Weights of a small GPT-style language model, trained from scratch on English Wikipedia: 6 heads of 32.
Each number is 128 + 24 x the weight over the matrix's rms, rounded and kept within 0 to 255. Layers, rows and columns count from 0. Numbers have three digits each.

# up: layer 2 MLP up, 576x192, rms 0.132, rows 294-307, columns 0-95
# down: layer 2 MLP down (transposed), 576x192, rms 0.0743, rows 294-307, columns 0-95
up294:127155123144136108150145108138107082112176136144116139084127127149112147124158128144115144091146130114091136128163158125140104102152151138180196174169132145154151156156120095101139110142141144085126133150110118084150155103136086108122121099122151089128136146172119138163131113155138112125
down294:121120113176147128157160149114113111147157126113120112143137071136149093099165124142133131131135136122122086178125126159146085147115116169127129116127189130150149133110092173144173095165090087132146098158115122092139154118112168114127109150118108118162134080085118172119149108095150148136
up295:069104176144099138138123129175176111144127139106088104075119092124104130183115155157148158151157148143145134126197157113136137085122133146148099133101106128166118109125110093117143100143116192111154137098118070151177125093151185115100142080103078064164115141105089096138105084131092118189
down295:116088130126086124129073097116105174126172129139131193113136117146157129117119123112154140136098140118127123088175152136142113113126148127112133152141126147073143106165121147125129062146156155122140096131131146102108121146118169131165126141127150105175150109114147128119149128111121159129
up296:139111116128094134129123111116091108128139117092123139121143161118110121107139147154128166115125099110156135120084165117103089111108163104114106117139171089126138138123094083080123125133134143095145154174124153178186148131133135096162120111138108142126122136128123140150133118139149135140
down296:127141100109163138144141106136103142151123149137160117097107159113100137140139134150116168126123120102149179099120121126116101132123101148142114118136094140134145162153114148122158120107132102127106129110139151121113130156134102126118127110149091149137099129123144149138103102112157125094
up297:112135126120120156137147147141104150139128163085084132155160097129127118066114133162140165108096129089113127138126140121096146156117097141138147123123144109103128149100099111133188133169124140146098093142121145110131137131104126159134143143116111149140136120093119152095113139123128138147
down297:149085154158119133132104164090134112068120129120113120143098126131097117162112122115101136120094129178139110163109122147143153085144125144147119138151144138166101112097127125103115123128157124133157138123128128182129130123147101126113110146148167107113147090162160109158129119094102151112
up298:120150127137118080129109146130129125125152122135141129134132137123122159124138125107132156117117122113090129146140104131095104112113092165111146136132131131149105151140145138107151113134151150150149119122121128144143126107115150108150126128130156100129172151107112113123163093117146112127
down298:120151135081185137131156128091108162124117165166139120120123106143137084169085112108133148136137124142169119123073111123153132142089127055134097134121102119123133082132120082141116115138094148126107100148127114136117143117140127153122116126147083124146136139114189126113122120148106146125
up299:155096121124152109120150131095107136116116134147127122120112103096085082153127112124132115130096097125176159152131147144141134108158115183168148137094124113119161166108134117136115125100102153097125133138088154135126133111174087115104125122133106083119093146134164110103144153106117140140
down299:109178132161129125143127127094105097134124130139139109176141129135109114097132169105160081098096136162158102130104127130132129118165116155122107146067127106137104160172138117152128130142112118171147119112135131108134119121113077127171123143156148123121124086081128105127165139131179102098
up300:095142113148164116107132125134148148160142149088145132131163114163119147128078188150086145112079146143149109134091129121130109110115103112163113134071140121127112089144107135106141148121136140162111114086135117151073132108122122184130105104149164103133127112074076104107114114119130120117
down300:115124119067158120101125136109096127126145147122119114174099136132116077124139142167156147129133134092110145134125109122147086100129101093139114127144142140104131111120131141126130137117116103144172109117178194135165135097078109146112170149119129105134159133128096100115146127077108095153
up301:071138126130149154085157167098128093121098110141116174134145115133100159124088128111135124105113123126166110125122118085127152147118175137112130129109137100139125134167135141148140148126120134097078105143121125144126089123116123116100158128148134125176089139146140101091105160164132168132
down301:148096126131119145125135137117140117160131117163144110111146154130121128179120129128165118142123153141121167152123059139158104122096085102107103142113136110113148115101153144133113104129179084154077131164129112126148134112132126081106135096131140121143131139121154154147167122165150110154
up302:163180155061138147146147130136175106130114120139063114106106164183125092165132179115148113161156148118139109142152104141112095166074127175112135110122158123148120100117122131134098131127145154132118133128148125104135141134065140072109165136133132111119170132156153144145127103147118123129
down302:130152165137102099109089167121125109169126147113147168138095133161120128145103105156128103127088116132161116091131142129093138115116127135145145174116120150140170149060120093171158097164112161109121215124105132112077140169116131121105123121176154123152167130114137153178147102154076093129
up303:153150076129129132143110130164148103118122125129106118139097121127139127103090084111121108150129174144132142159137129148140128124142137105142122137122072133171151121142107114091137127144196138130101106158141116129096149102133134119157117095101148116107102125156132127121092135128125109091
down303:118141128151097145150126120126098118129127082124160136144162098104109117153111135136151127118128120097186148121118132129156167137157170165116104124134135121136141101182103148123103137159086104149140116130114167094173158156126109110139108136140113174141158148127133129080141097133141139102
up304:119110126121103077155127132145174120146120101102155105136100143106118168139125158125129157138071152121084092151118097108101122136159158130148123091114153104105153141163167136103131132156130162130116095117137119163132096166129172129138160150127182095096146128123118088138149166142124167109
down304:074155152104100165078154124167108136103166138130096123128145146150131114131165084126118117138169110133100112130141132168164091105113135149156140107140105115140159133155107107126120159100121085141155117093129135136125131121121115150094112112074116132138106120120128122141130105102179131132
up305:094150147147179134113108102139150103130141135105110138131093148109097113154147108136128132157093157142136115107145131114120120142111144148155149154117147141161158098145144144140142108150097144102123110135143158142157154123147088133102133162111099136123112163120135124124112114135112133120
down305:172120142109096162129147134137139146107126126120129144126121089119099136103144125153090103105140119116100099133145089151160090126140109124162138110122142172138123090139168137146107121166109103177169139110124139141152152134134127166147105113137142149145117140108120130150114160127098129100
up306:128101173080104125121128103151082137150174137128159136152149160110168143150103117148131089145146129128114105133127111129133134077110151122128116119117102159122126117149116131127102115128131144114124106093117122138174164119146137137171119169097122134075121123113101133141085135106146147120
down306:121160119097087116093167147172129113143157105156120169115095120119132096078110111182130090104147129172130132197136127137139135131123100186129136161119090112134142111163096081145101119140165079146110112096160117104095127139145135131129160164145131159106104160155119107139118116155133164131
up307:064114138164113123115105115156110159107099150149098123140113175135115123101136135116111095148113111150081154132118135129123127117130116200152124168155141125097161107114133198114131118126165146155129127127134129145159121148119123147188095076125102097109170140122095156110116139104110139122
down307:151161077135099120124128118122176168090120112160107102118131093174159127146102109099170136132125119146150142141142125176121112132082150152103152096145155125157156146090122130109128116123113078117136166095169115147131120125148133153107116105129123142070130137113140149138115130128157152080